config.yaml
num_attention_heads: 4
hidden_act: "tanh_gelu"
norm_eps: 1e-05
parallel_block: false
init_std_up: 0.0785
init_std_down: 0.0785
decay_fraction: 1.0
max_steps: 4250
dataset: "wikipedia_en"
Each number is 500 + 50 x the weight over its row's rms, rounded and kept within 0 to 999. Layers, rows and columns count from 0. Numbers have three digits each. The size before them is the row's rms in percent of the matrix's.

# up: layer 18 MLP up, 512x128, rms 0.0786, rows 266-318, columns 0-127
# down: layer 18 MLP down (transposed), 512x128, rms 0.0787, rows 266-317, columns 0-127
up266 099:551472539544433574436472457476456470518568505557409523497434504516515459566501504550466425547473581464487516562512607489429593408509579448461483551401587522555579526408514538456520533444503425516545502544468431476563491462442491494563579445488498501541539516489487488477573511478402488489510496533482399577614523507424611486467443496421429544465521559580526502473574552478491519483474
down266 105:435507500433462454554468468452560581463476456551535530477468589621448529498479474391486488403533427486544516436448510463580547565475409518402518522516517481548549473540540434509541470505504516570449506479541554468479580549500521454393437542527513519474532603563558441527414623478496539539421563537479559430442508510533443554490503525419488559537481474418495483567461539561510550525430
up267 112:518514508506450475550474428462533603462497471590551571567498621548531529445501557487550420597523474402508502519512487444505496537579539423522488593564477480442447499431508497483519505596466554552486544491471468401470491436496473444505461598455530377489486562523432485521544465514429458500570573515530554523503619455539532548492605522521541574499466476434502514495606416478516471522450
down267 111:500602495465465445388422544552421567602504488486335498460537447495342589522515528502507524540538511482586438505515395503427528514462557533532530489498454446470565517527468455444455439444564480528559477526497548465487484414439563554543531407544615584537473499487496545523534507426516437479526557550544534478459553485488550477561497515481470504560478485486508580526533527512533565461499
up268 101:484487524512388508576507547460519475535508518497434474546507578440531480404565455458371503476565524488480544495503472530506522531644490440484469548479463493466467478524624534509451530590459474459489460533526515550465567451598504479614642550520558537537469483480536545504569453539495396479470581464529513551540449486450593431448477429426518538415465456531509439522520465524518491410500
down268 099:471431445401526511476517481444548483481490477421490492484481416480510529564496494594557531560476489505563465396430471607498492414469486461518486490515502516495522480468435489553459472500508508417469589636505535477461500603599559536503463495606585422544515409567505490472594473410491488497577500569540489440583541583568505542500483449495480519539525441511391553502515517549468453569434
up269 099:513525514574536478510370508492426490462500526494424534535591538470416510518471511463555517504513417433502472479470491542519576472519487463566590454446442545545504509423517517527557464445525519412534478516487500439515513429464503485491492542592485608485510540499528554444460534525335611571677481516507535595494631514491532459501523441479521532463495475564482556421509540485534542509538
down269 099:493471487453538510512431449487557418579518507491513503552447401492553560575537523431515466448502543506479487539528522465510431565510430517458492589577496482504533509498536509369510602602459480500489465490495489570506378490492512611532543467558485474435490460530446590522538535468485457545464505530537525435559389545500464481513435576496519504515529332429422433546428458516542561504421
up270 098:494581575521542494477460449489481494641451494529455482497436513466561337445518520553431424389494507495425527444502406610483508481396516550455464485477454504529486421454553443444460537518557498472430507517427519518507468600507510482588475475475495519530486507497534527544423517530547511533530452513552537435563534581445511532485581405533393437500513554502398544490436480452529519471481
down270 091:574578548440420582447510529446448454447460528474614475513469526462538504488395502540466490557488497456556447474600533480446522486584577557392487509470546514462584468523413547590568477508512484489488526454578503457514564502438521412472488496627595526441498531577401471509536527468484537543565504473510508461500515549480447496495447490519489579565413553480497458431452438504481388535455
up271 103:425592552497404430466523531513596546442557472393519515447467477506528519465524466497489455428539450515465544465520473625507547426556475543501535466525532523462488505495422566458563501525391503492610515586443389468481517482458499514464519512537516413520479508489585489527550429572501414489487529573450487493511527352564609546489562533505389550475513479514560501583526538470533475492504
down271 104:521523459583471488561464528424501500405580434404547520597425455522490532463621518370494539495511564546566574558476494437507417510481548494425484407520483479575512535539496512496499519438510544514571458526449507425571596584453453482499514530472541588539425441458548514365462494541528465486481424494556496504505483571583527461489468573547488510502543410511484547460518474454534437511541
up272 102:523537514452472531509551487511526555463550556467488589510584510483588514559531481487439419509458479497458606554580397542573555475491519541512494506517568601541460451499471447605430469642521549519472450449459506578483427502506498470587505489539528443397567423549534473558518604560456480440510576442494528519508550507480576396473517487451524463553455562465466504544483506541433477439576
down272 091:430446478525490469605490496606463502421449549507510518538463427541508448522431550577653596412471495444493494460409562501480445572503516463546567335507465471518512475490497607439467493414511469490572522549498448526569468502574521505530494530554456563494541504504500542479481474457515562453545497536535426548569504539501471604510556587438477513499559457435519498559496467416480486462455
up273 112:421511457456397469427533467590512536508526504490435476537381484579411622506491559634486441422514553502544525487511609529558472523508501432459451503493572583567502498462605529496438458536514559515477488460449471610455457486646502479521465522504405506566523450563552538464452533470458532508585525514514525512495512502625526579475503452498477556536560514527468502515513516512508523483484
down273 111:485437561452491481438469466506555523482549465549541562560478477525498435475580537441577518597432477407596433487452523502511469512506492567488534554405461470460519467454465437456601599553466513490502513501518496478526444395492494534609465506546467478451464489527570447456501387409482566550549543467479503477529496619501480577525521424526546545495455455590484504404471497453371468480565
up274 094:495516543511521450509540496493545555483484492629371569549507530511430570535509551524459456530445483504490433485429427509460515439453473461468439506493478470347457467553465463478485530536513526481593520556502586492519453512514525433548581428400527415508493490498459486391468560534511542464517457574511487518478530621513514556440432432448450475403506548446458571590424494516529417441522
down274 092:509495548473510485535502431469438609475501578558602426513478444591453503528521443545466453482467504457524621469470514494474479607472513441583537434515497523591492493421527574527529558408424501518538526485448417544517603542536499606527425470579458496500495568550575510543546527456513529485529577427614459539481490556489488418443573457538454535498512499513521562428455516575481545527447
up275 101:510543535415437559589447539491490473500450612590521531505416518446572388539558570492418567558454432496553422446470456482543501477527544505492510511504460532450490543559411483534452514534499377408615510462450582540555442580511507486439529531468507614473529531452536485481504484512607499539469514510512521466576435523439560487578460469467508484484525563503501466460614531507525454558507
down275 101:588542526510510432525538472599516560437424471437479547624564477501478582499522520454448476572556567526420477520485594527468507524493492535546547489477437494603413473515484543529509482504499520538537479476504465584510509568567570543525387508456420506459510484524465415573500454450420467486571458487497553560420659481455535517482494623528485510508440588523506404502496510512470573494497
up276 100:554536514474586514507500452483539554511540411562526520547394510574471440492500582499441550437411506433498497505525428597479546550531557472442435483505440558445493573471550530433452527520424534511574488479477484642472471379423538520514482437591540540474515422484418423473565545526511540466488540454464501453468488485532463473513533486378570415518450606459464510523543499471495520490583
down276 103:509480470484597514467495483473457458439537531439534475476442503441511562499471442471524459510493512520444489563509494383465470508432495488603543451508624548522398379524542529577559562501508521445487449546441551420471495527544521566524475481571482480584472600454544546532446493485474448551457441447587597471516508575605484481469602474546491474513523538490494530576462449515482605405583
up277 098:558432394488375540561543480394519529490520473529477447497426579486538452522552565516434510554449450582488483521456486490555550533527571527478557566526485510526430509529589421481416523579417499456560515518471425510466574582501527510487539448538506442529496429498544496491536566592422486497570505607441490480522432552505516442447621513409546413560569470533504508529426478484504471506517
down277 099:532490475530487623514495450542473528504586555530598517434436539396535549529516444455504553503513426452524495565478538499359510512433463442532538365486590518498539509533501438445549468540473464472507440461505561570459490496416469487584581471502476505474488486475426507661535488554557451594425482515470512488547408445505566455446514521541461505406547479530514485512582491567491511504529
up278 101:469496459532436517594418543562477501478494533515481516454450495579489498473539531534595575459576513506563404524592505588470478569464485426497490513504510452461414603502502590562491533515483534480474507562319554432460487534510529434517511491513570532524542504487453481482509574517490523438512446489532487455499466511493573572599528517441504545440416356471471445540469564467423548480416
down278 105:517565453499454602467556386486494492521520600459509533461581492458534480511498549505594506458520509447499577551449432465466529584494503480438482487547435507548543569379515534421502538478475558513576590466566483488465505414519489474474391419586525470475523459369518531553500484431492481432403522468525430472540513508502476452416607497442479476451410473420469447484440508512464523530452
up279 102:475491465479569501516517517463558501456527425437492551539582393542488548512415472557512538448502500486492560537522512428544556497486513529402479528504434602504467487429527544390583445489503497449602482372567465455551521500442511507477488445517371554526419515614453575559381520531400469483508491542492550471427446502556478480496496485526529416479483470376443522527489504477524538508457
down279 101:502448486504433516470424493433563471559479407571528478511604486524522490454572442470555471549372528521556596388512449476509459505459491540483460513483461500489513491385571502547475549506399469431583500571567509522506538512497471531569425527578448503517416554470557500569501477519501570414548509486503493588513471407518434592377517491476504481558450461567512500527520590520515551578506
up280 097:467448428432521450449498492467528432475554427574478619405538458456543454513445399600485505484515471452588436452460470592557458498504589450485502551449474441459525500427452536515539466551433453469568571543494513467446467592557487512548530379438472460518332510489488389554501545534526482514523510541520515510484516512514494566469453474529479514528481542517580510474410469544467530428457
down280 107:547355456453448499493470527518515470456435476473496579477480581455493454470581504511524460498546473526358514576545561519527498533535605561582509469436499538460550540535554483470481500506527531550476492428506442446508507477538519563484577494513436482485482468597460512506547606545536444469402549454470508398490521470503566464505524523549533512469472492522422331611489482480528439448609
up281 090:506519546503556461534544522503549499491550498514580542531588585512530524445572516591558576483505553484486513501495490462509536430464459570453535422549617502484495426426497501490525498459478406478470513487437489469593489550453454495542542488521592529605553542591360583504509523553565441562546504596488479472519434436511549550562600558465614457466522459556495506507456581495467436461467
down281 104:531416531486439396503488450498639508460471465479467498491370521498509543501542553398457492553517432493563463506455485481488460476500564480472547502402529389543520527505499417555544537574397535503477398560499550442445512467457535410481527518497533481412524434387542552504484454463498478486481507504488490531436573436444502548551415418540485443468486446575507611474579493573474474523505
up282 102:448505499487480427616542487523487479466489514448436436441369489492517526519490510468541508469489441476645476479420450424410495415469450401454547543520471483490555493468452556507508605508436532428465466482401444459562533492526436493489401475495513402512531599488501494460553501529532586502519440509577543498475495517511536507458471575487483591486493475521679461485516515564495553505459
down282 102:541485478555508453383471519559487518376559472519570553564529518481537515450505610541516351474420457552563423501504551550558576489512559420480500559581541493437534389495516482414484503562492500451515516431562567482487432461438542511458531492428512482469404529458506504405399547497534503455546576499508455422542528453514471542511486522458562555485471551461480480533459515595524571531500
up283 101:442485511475596472444528432506420502558416573490485414472490461524472499449468481549503420484431402473486491507559530457564511443437458498473480529558516519574540463503517583519513530436447512497429530495512415470521474423568501472597369537455477470471489434475505434589502509442603483476467461605449517500475528500409531565596447532519561429594492516517405568407489548495466437493465
down283 105:529523489404562469472503510575464552512483569507544533501511437543539483442427510481535429393533552519558531476559523464477455557413412521472456487464393503527471510505596531555434446487531483469500526526480421512537507486612555595525524525516564590491548530529549496604515490496557506327509499534529500501590434617411490517516484494394566487526451495560479498484537529435557489458443
up284 101:578496484469537549458476433463473499522551469436510412514478396520488485469507529567583382493511498490467452593501445568454585507512475453428536529429387587521498474465427518485482477438388586549531540526509479472506491469454511517496471423469458497557549482488453458438495585402510535617527568523539487557526532572408510418420491496555427406586507464509487517445474508550492454483421
down284 109:521465524518526544522521468460560545414516497477489455432544579448540490518399507508569460443405475525460480466526444435563498452513474506459495607581483521472572602534569541484493522460643568532560529514509513454477399455450527550499486542456488489608587504565474471460431533429468487463491422469509514506478471494560589493461324464559529410479477557535479506588537507558486479482518
up285 144:460548431437501548522577602533464508491499451512500463482535563520509593628438531453505524403556480513408442589548459537479565490498500445502527507584454601584450468479523491404561508510509496467544599544450574535553488491569557546432485543399447560524522498547481571538506549560552466481474501542488458444567550473460487497519557559523487530469508413368434573534551564485513486480466
down285 122:527550577502506448561447460498432491580469484533574467539449444425479392476557495452488436579510522499492508472469536457532461519505450524527597624408548411486508565491471509630497553508454544477477450530549565460467579464532499401496433468524498563479532560476566443521533389498465435548515466456566485616498451531442531495525384499542570463510465562574479518529485467535416450504522
up286 105:503553524449509563458451703541502444430454474526495530475436482405448509521545527448523516536560475495370416558499450451459484513579559455403472521502468463515433461485505467485509496456469514553580513572562504493468421537471483477457489487529480512458455558494494439516518472527543502364542472443411544495466454392475442557570496414558563515495501564472469484447569590467552484468469
down286 099:498482502472524509541506447422428519493502422544425516445461553527464511478444498555572446446565574596545538466493551460393504423506466423470460497565473527535523458454559553514519458586524536568528443568456419519479435494515517467494508440463498563445488437504526571544501429578503488368465565534538589434515451387485463534418525433515559561455431613434586471493499537549526517541508
up287 105:478475582439516505429554457435525510503518478443476562477504492456518530499476466513498534485539424534469461457522526489529425521502458411521485486517536461513542457471435485524472548606417502485562580503494512510456517468440523565501559496550595512435492538459554441565615438520597555371451466605486545520457452483521525664467576531588534522524522435446442487567507436391411468458527
down287 102:403431549424447497513519489572509470493552460426532553531460515481489466501549546415504529494430536488399533491542521581482519479486539448494514553417439463482544492521471505429454569557498525484541458443400559538543471539537463498515470520505454540498489472475546478449453574570463586479413425554485538410622577558526462596556461535476443484362575517579558462492502486418555542488592
up288 108:479462472538433542551479503462534511503536473537497534544519474463456536637533462549556518528559441486500560503446518567566534564570454453459431501520503561537456455462564619419480606471497459446534483457545545485400461553508507420500608518404513557483477589515554440514547620440494514509561522492449492494535509492494555454426517530491503458458431593460485472495484568441584411416415
down288 107:573462432508485440550442596499418450405443585582535418553392567482585475488467544530496431507423553483553541424505461505456531537566539456458530555443524531463498412486448569479430470468537536456583536528522532516381452416465488557530464459486507476442545549449508553542546498510529522557474450586418577519463447564502510397476554552465511425503495485503421532460528498506465540546461
up289 099:538528548473550567487545531509517489485405483562460468507457480503435489479580534551490396563549419486535515572501547549519378459575505467568475488457543552578532527426424509470485496498564531379443493441550539469482520647492469466569429466513525458485484513469574480500487456598560384526508586596523466528519565461463544552479476540471494535429578555493433558539518501528561502457585
down289 081:503425471568503526509441553457491491554429538389534496605544619592533417492459393480600526587536554581474515534467536427452526513471504514621513481530501556433411471479526487542514517424614416604467566534458497514463485526474512498512463479503552494538434470516522471532435540535603492538518415491556543508494526528523520463463535548531405463432463434549469559560458455534503477529505
up290 110:449502435407577520534475581485520462514501517494579447413412457537481514544489538468459501456505429462521539427496466471548446566465466519498543535589535539519487502427504479486463484497456498509479486549472401462519508570459605490353501472509558479509510599536532528535504563515537491483454527474490507499478389566455442395493430533467577587490461557548597443537372617515413498527459
down290 105:464538579546523515474562467446425591494564349475506525484459582491456516503544552501446531411549516513500518472492404468502451414542515510386496560543458530467538470528503554484449432570491515518462395464461497491465536534489412494527543541517594474517495444496547497433482489509385495465573530498473571481560465553555584497552553535466449462552507517504608474438517561451475628481394
up291 092:480474520509477465480472524553547391522533504562474469494525476455500495568543482438443540578511627492588458451514514488514516488634383517537530535552524602544509515553496507549482447588504566471508499483517461429496436439505527540464569573481478478481368446435475407473548510537560578515485474548494508500462407547515568476537508474410523576423561445538436555460521492432591507581431
down291 086:488457491539422579572514539536475517462500478497518510610478447419498502541514521468427470527461463555518475562521545503485529431477569512618464486556491627560431534418485491460492525490700469414471486420498507515410507400556424507578527473538588489489426502496475510488497506600535439549425546475509492459491534533523503558556454436541491406526568477493446563465562493475474497455528
up292 109:533492484552490551426445523547485438517620513368453485544454581486490613456507436431484540426480464540491485579395541499538542561538455451466561532564483546487503467429587482423568438545463554517476533477571484503464433441593548543453441490459509509505484526562461509581486510517571580480554432467501457534519479494550491488428519485452462502439544425449537509512555390517517433553388
down292 095:559492567436433400545463500417549514505479491555511496549467416491555512471551490477514421460504527452582483513603528482492409483474536467502445566490553495444427488457455586527529496617490504406507435480434471531430550505416512569460484547439553558585563526450588551461391452399447600450555478477473501560514472479563482519459459427548549527494466497528610510447531549532496461515471
up293 103:473533484496494544451530537574438518489527470509467565471644538489478529434524565529517525538432392537500503405512455524509474465395436458491556573556574531512546492465477445528522429498530492499475428610445490519495431557527575442457545573483608561516545485409525552447396518462520544600496461503525400513484480491496519414568505462504394494479490520440484417518511585468498506390509
down293 089:411404525512499572480486521483426590531471393508538466531569500456480604497432477490512459479406464507460470444527582508523437528507447531470540541539496546440499468544557505407461539518499422440456472572606455495437549505563442451516491506519564473584430603522534514581477584512592476416467485457530491500461471468521459554522386485525548449545451437549405478533577555489558532554480
up294 094:448548474570520557430509506445456589560470545428650508400466633510461480500599504466506492517626476526406503545408539502526508486504391490554545476446530491438580449455545444545519513488531485437526551470488487400547527509498554535528541557539541469615464522527555547528539498524513560415538454541454457539394499589505496500529520482515562552457488501448439507505477563474457465512462
down294 095:542418480540525482553542438524475484474432535476483554495551500482530528453456490557525466573448549523471500522510404567448482462586533556513469402488521522543473500625493471383506449514505462546524457466574564567474499525562527574459573449462467567535486470595512585522524485449422448487535452407466517519473523368510551541552461487455394503427476467481507426457483540517563609401581
up295 095:570550556510538442383535505430554573537455554425498501483451466474472503439502655552387530470476515563473580545438558472448506448482555497499467541583520514541536508440495481598471509462384526434509477459474536460550452558499433456485520396506526493391474500464501409493508552523543535516549474560464507474562559573444494495433503439502445583498555533555426495450431536541444440506543
down295 107:486499404436435480541524501494530555512500509452499505527554496483505499514426496391545470505551600479585510572493483370566465502446544519603443507454448556421504536527587499544387510484466496412534472521542484528513533381538579456532500541569540552545500565577450515547441503499535444464524451502518473488541443468416390533491549560515583435443468444468611544574446489459553523515510
up296 101:493517566621556473553473533509493526488537527468398529532366521432543494464487537482581452530601442436387544545481508480524482587462526444517490528471450563516517391484553448537472522410512461513478476456465577483468413528460438496558543532425502516541516493453582592539518477468464430402586455458472437463502439431523588523569559530444530488495478466418467458446519492448454424506472
down296 097:411497527548448457498462505471469515523451487539635512402499513543612520485418534497480586468504508521465452487378521449421422481607483555498532575528568486450468557501452540489472487482526482494505523474553511460503458478553405428436501503478535455473552595545428476472526442508631413539527553493520581569487430507472550518578509490532502498508367517446591485554446454472457527525566
up297 104:581448525464387513559417462537469554444446520495493418516548592455548435550607513415452569437561564493477516618550497469446537550487480386487558452463480528486471486575414425509504573576460464476633486487528479483475369532390507563527488464466473449441500557525472499570491520465453521458517503453449510472539403504431533533522471487517495537472458485514513494564528543501545447471543
down297 098:447535518629448454469557430415443487495495407473433538462517524496446518542420485523454446519539518432420499492425495434614517468492406539544571471491544528499549510437468478455559576489506538500470530433567392515505515495431576500445523532530508476557527445527507499462573436447425500438487439510543463580452527504551474440531570449460514498570402564544444455652466510507453523547470
up298 096:500602426500499501461475454558565551561504524518518491540558544507507439554613530500414578488486449445546492560479421550409496468516501450385505481535400472383452477505496524489487477553493544561477448524478477553529476476487529433578428492467583521460442466519531639450488491550522567479502495594504545485491552470572633452523522561444469496528564536509548532552510400501386490492540
down298 100:460450501502505630476564491514570539424551528548483511424457399458459576505444472494437550496436482473445422551544604568537467505633446462431461569573429483629578515454459555542578525505531586461561465491490496498474453466521531573514500539474547538510503488567470447536500440559437430487467521506402445465447451553460522598503525470474556498485449557432523502482466458497463427490494
up299 098:526412521506462549414471560483512560444510436543487488500592505459571377491464564534421499537501502492447438471464490533579521404510502553473408449450531507494533511494460532525450488501560462503528551495527500565524340440553522461529516573613390571476584515449447455472424463542526561512581520484496502531459474471507507446486497385401510509532494561481520620494500499557497498398523
down299 099:510637472424522484570528430527484521468538516449457535450440507521522496541470391431524529567489486510479541545578516550493379552462503445485508415497532500525510548538454523500558419551542497505507477469391590469518646524488578526480503589432541475490416521497521489506528460473439565421457474553521424506555565520506525520466507643523481613541514456497508416564437511583486516532473
up300 104:531541492422510491410471397541499446473444509465452420434497475503515465582508622533417458465460558475415468523494457538560504455429561455413548459493468637543486421468520540535499553489514507509525419450434481509538412511578561534496508524454459532564578494458465478545502416447499455524500515486525440570490540538559526572463376411467488509541572583601492447528493480582470485500485
down300 100:513448510489455515537539565480474456513502565466472509497509509560532482443508427541531502559463502532518505465535495409504452521505465546513538470575479411434579506483450408409464531532493494406430548485393573547604431452595540511510504450569509438447473574413456516396619574535491567450484483445437643483577538495520544444532551549542425545424438451518475488506503508472435476489475
up301 103:512487455466470573565488512570566575453480571480525514529514581597477437552433367502452566499572492456527450443383445493523562412473528494528462510480477533396545506467562415573512499510451396582460506524467515587502426537535536489509466474505502629442509566437487557533444486536475488424569420565469559526511476542514504476494468541593536469510482411475567486513518413469484483513451
down301 108:541497475501508553450541513405503510490468521420522464481465463551570498513462550504582445501510448516369529513469613470481547445505522515587454527452442441575512489515603530466547481468403580543557530518497472504431484514390474504525417486553506411516495561418438547457589517531634400538538479542557480492470484488431418362537505471530496437441462438525517498576502469474448501501507
up302 108:553535483458619544459516566477619400403376560445482474428495528487507540589436498493486471478503453484519526474485526560582562551491541550511483579597541535473463556480508460426515514562522436496566500461509500472515449449367568499606546562479533561511564521438485490481486600511569526487535541529513439440418594482435501507473541516461509471546515492404464491524532588565511520486493
down302 097:558520552563411519484510528541540488503522698534498419533509507416551481436515458381537470559480498466566457536505505507460519481571479577512404604523546494479470508504515555493585557565515440473563551500487544469575488470573484463447454461569480523529437486377469413480501486397550557565443574456471556471559550472521526500463437518395523537566494545533540483516436485499473505489511
up303 090:545437463518593560405501513547485450399469515524435607529562522506488532568529504508565557502491472393493557475565539577496457574517481471575427563512541487467470618580425480475494440504487412532580552483488402433464533482457499481573473466531440531590427541444525431464531511457503421534447527518434529457524490529492519530559489467567443600469475526505558537490431488617533496526559
down303 099:482480527452548521586517523479429523507552517531552540388393459488482550423477402553471353473469429487463474538442579532560505434499493471509540506504533508478529497518520464511508479458508598431493401509535564431554456454517501575518480467559528486490572495565475376593451470537408527491483503464623468534531574476551588537518511604460545557524460569449501451487546507457412532495493
up304 102:482452431525516441551346546513505558521575488509547553513488477483400492501581504561492509439534477489559498501492502466573603479472480506379493507505484553398506502516550465493509502557562517675518465493498472563545454492573580436464544553572452586573528534480529502563577457569501557468522497518489443447350519441407436437529481499477553479506495510558496483525457484421494513479499
down304 110:525461470570587552474562459575562512557465566475431559431479540528570462513445518477540466489451546520435558494440460563474526492516487461536496503497430501512604537553533509470554443491396480485526477425509495454504443450434458451516483440476540564520459502514481488534422550447572505561355548473494426422442538535460532556562420583573472528486492468575542465396557516556655503485505
up305 104:484546508546414531531565527536526532459464483474498478504502473508440428572494505631504483605493511474563474495448547477465470502443435550503489495502351504536489528426552518505544496412531521457553555486467504361451506562469553451497582480521453406584440464432490410495471489534410483484534484522624506469435345442535422448407531514517536501519518498443511505556503519493508412471509
down305 090:537550522468486528495497492416483445532503508516520461472516529457513503549484560700532499505459448452394506485581423490544529428488494527453452423506445610462510575442443464512435547522533510434570539472482497454505435494515572424459595572560521560572623507417468460539473458534569511503558545506527508581474527521537560461398437507446452489584454517507495453473499508417431540466511
up306 097:470435558422473491452439482499505413494431542505499438499565542587525525501467528545525460456503563491531501401487444492478478408511496448544361433449479572533544435479542453497535528581504495510554571517469447492447458525535476489469597473434534445574502452531524530410411443533571382500553579573500511586480494552559668499506478500541487537517544533516467489546502493490458413511585
down306 100:451528511605494499557492524484544566459479475526637436592454430502595597416592504418417477528500494530522480563501557391461511461467545429495504496487450463500435485466461501535433493470472514484461417453574587455503524492498467471463450508440481495489521504448536444555450416464585482528374560512550476435572531443411532513496522531495558530503455570575475450475416512427557556484521
up307 095:580468432519470515545511493534472511539606449468527448498551510496500447473552547512495502549520514515559485532582450455559445481482437416570463531552476557480470539473463558593413514583434402543520569562452518434368514499487571514566487454389495472517456488535464457447532459514462436454545519402468554515431445526506465498613573441526449447506484459409530513504406514486550623493542
down307 100:533478584580595555458520517560532502588538463437492534554457494505424545565451514528453522525461542418523506555411595540411517528472571526489430558541557423442503519552529456435505459610461461466471514482501501512542525519497448507532418493452503488404470442527486450491426570530454526580554555575509468469477524485507472500504486629497447622412433406489443494535435459482452526476413
up308 106:564488523479524497435483530453540488489449523393526499530554528513554481489471516474594547509552558476510443449504515636451548516531458512523477497550523500424459539471507514494579533462442526475490517565413446440381556449529479432500519470567458459494447445397562556499505537635492534539507494537458580539543497535475523587632487482587516470365577562493515472565577542460594521515492
down308 124:440478453463518500450421510509474591547489635502596504496481488514465424462483478557473491513547487483549482428409492390516476560472549511616517447545582525575509556443545563555552471450533585497465529489543569507499495573549492490469505568431540503562486528561578602473484431547490506554467526472528545480562497479426465461505511567412515526618443408441503429420424470545545527514469
up309 099:467523507466498449493473531558517516468472406515564473510546427457577518608542479450523501479589489505444334596515566607428487526563491438443455586491485499493538436470531504496511423517513502578403499569525563526524461576631444525543448544529446463601573509458531444570513488475481440595582523505519459572510528460498468548488579502473519575497465521533443511522530543507450493473553
down309 103:536426560509442488540470453524427508454516622547480426497622489422441498458515457467507562623448432540564470418515541414466515534513534582520529406509529453457475486447485518528542462583558563511530553491519532473505614529586479422447502454490416482538445522545529519448489506582424547531488474501543515613465508542413495517523464481471475558515585477476504426450497416494601524457490
up310 096:590459448524451538456502523496511531480485556602543516485475453468498419528505515478568448509471396488479438502430498598486453439410504556533551583523484458499435560349467596422578569471459451498538467537540434496532469476527454533493467527585492518540503561526592464512552528420470541511480471525507481518508454476626536443527577557392552470515444493460562548575531481573452517407496
down310 095:454528526545498437484440534485553539492557415527526537524537501547523487514571511432507520563561526471480483414455459404534502421498496397537465454470560472529595420491497489435513476552517509529383521472479589495433564572418565475554590524470546539526477568409482488459561455506464435482485504499354499476434497492545513478476559429595474579463473492499498526513510389538522525347517
up311 094:548499483538489466494540543467535463409451406412584526489527543496481352537502508494471577586546460514444471560487496589520539500545442519511520502496433569530547425525530492528577597406521511433462493493498590473491460471416466541589563506551508537548480475496476472530505526543511492502328395472558479468428551517470548528572553598562518518518494483516475452554558452431445536433472
down311 092:468496577569495489529470463461407538513481518544573495502562417484510568447551444398472532451548555477549478479502511345490514480467471507512591479544493470482493579436395503494392465535577486544533499566539492564583509519513476517526401505543554532577567497532513586488470472387523486473456551497478548489582514509486527603536599380419513451545456542523511562479539472507464546574466
up312 087:457566453508581578499509516508464468462521552502602421375527538472458495554487388488314542532499441544486510551461460491550440440448514595450517537503490546472385568522468504510420452494500549423562561449561485467493515518496573550491550496461458476536517486451588553509574554482538561438628521443487590533463456504484498505517529580519432525429508438494510470520508448492474484532478
down312 079:538378620426511439505527487555540564526524524587568535642465463523470523459467498425498505494465542414525482495455509468510529581508538474486454479564584460434496457463516410471565626484540374479552448505434583598455447482499397482472518513507518544428404436449459512445521567456567504552526456439432505504555565509494533514504457474427497510440489495486516491468439484476526492489554
up313 102:436545548625589523450503495512488459514453473541553526477490527463461461497487479475408452516478492487330515492517436480554386482512517551502512554410467444536433493452529514476523494526459662603499543503500424524541469527547571524447452465455504521476533408445498477533492452414464490464585480528515500515462539428503535385498553460462444473561537508460536575476578473468451609434469
down313 100:499564451419539587567401611544514552508555444441518458467553469503523485596550459498507450442504459466536501437558524535505542578504574374499469528516546592479496548464558429456491512382404448469481409592571506551571495485442492519532532522542549519471588493509547416490443512559411469530466561441567480498523478425516541496476478577437563518507474477504486440478468444503565537474565
up314 092:484575598485622576482539436540375475494500480496498519536493581483577527516538454431519401481519489551538486482469378449502511447480534539527514546512554451506486483543439482527497541541552468515492501519528491480590355432546531494466599452435483527520399517563524406477416549562464577453550433528499505569458518463539479502453417495493510504492493431461546428455480529557458466369523
down314 090:456463474476461481521600479616540590527514485617543531516430531527491508477397618525476504488481472496514566411453540493553481528421380465512486460517421471563535581433558496561524438549557434587531560540511533534543530498471550445481497425572497532445549542550522533536490504472511467532497563532521448488508506499614495509432499505402410481588539476516506466377609499515527492529530
up315 110:513329457574551451531478377427501517503479396492531502413584553480525516461497440490395536470437500450478388517540395642490476436495420445515512520551466540524466497567506531530531528487521521517573500439468604508457477479469583488510533475491516430499409503553499517537531520523540494621504445507465458453426446507462566502470496483520481446452504493511503546562519464473465459458597
down315 111:457505550513423499510519475546439502510546487515399548501557473432500504526471520533555466446571516556542455526454522540433468485455582452489497514403544524531485505545536515631423414382509488490471511476448424465475584578520577503443541395482425497521499570558563542527466530508538562532481464531482485451537522370543435546545470624525441547478542436482406481531475454464493482538628
up316 100:463507566529390549492507477536544494520512488513430425508378541450473412470494623463402489446442463541509455531496530427600385559494527507518458483468517462505472486455517409494476490460543491624572474438489438595548475425529467498531489566465449432569483442458545462476461495582569563502527505496625562495520522551403491542499464550490452534492533514513556437507499541490469409501578
down316 100:612552430460489490512479563494487512499570499439567481488587475558519588514469519480570454481467510491430442471443416469464465517464528458457452553573592487492453410494513457464528525518504577504503569557527554467462526563538557532479509501432555499475498588512421494515584525518483422463487508453447399461489559483597578426439531421545513422553462491510380533526460519430516614457387
up317 105:455487472406499492486490528503440538444540565453493462539416537524412583451517580427497506459422454501491362481505508431509459504495483491612507465451570574408496564498448492516514495435496523481543554554522592481564504524457480468495495410506544538486583390493487504526459547510503592493571448486554521508465499461525442510472493448398551423485535496504350629569497519427505510571507
down317 110:520573480570498470541533488446484452466504420473452566460476487506466438444515535533410500473509488478489562530484483552544425538495448451451429490558404481492474465475485495460542510521495481524517398438431514534526455555445494533436522562418517497402469568443514472535530540608566500554428532427464501390535534518495555544501525565596555470479533478575630432434573469395476482546639
up318 109:569515516551508493478475503508480514405517443517457501509447441470503485476384444523470518424476414612474590516446495576560504553631511518532415526542547480455541521470568519540544570547485525518466606400530533420525525456585536450524544446460587572584461497518480433487581517431575360610568487537537493534464475504450542443463481510441549518487474510541528472512457505475531547538482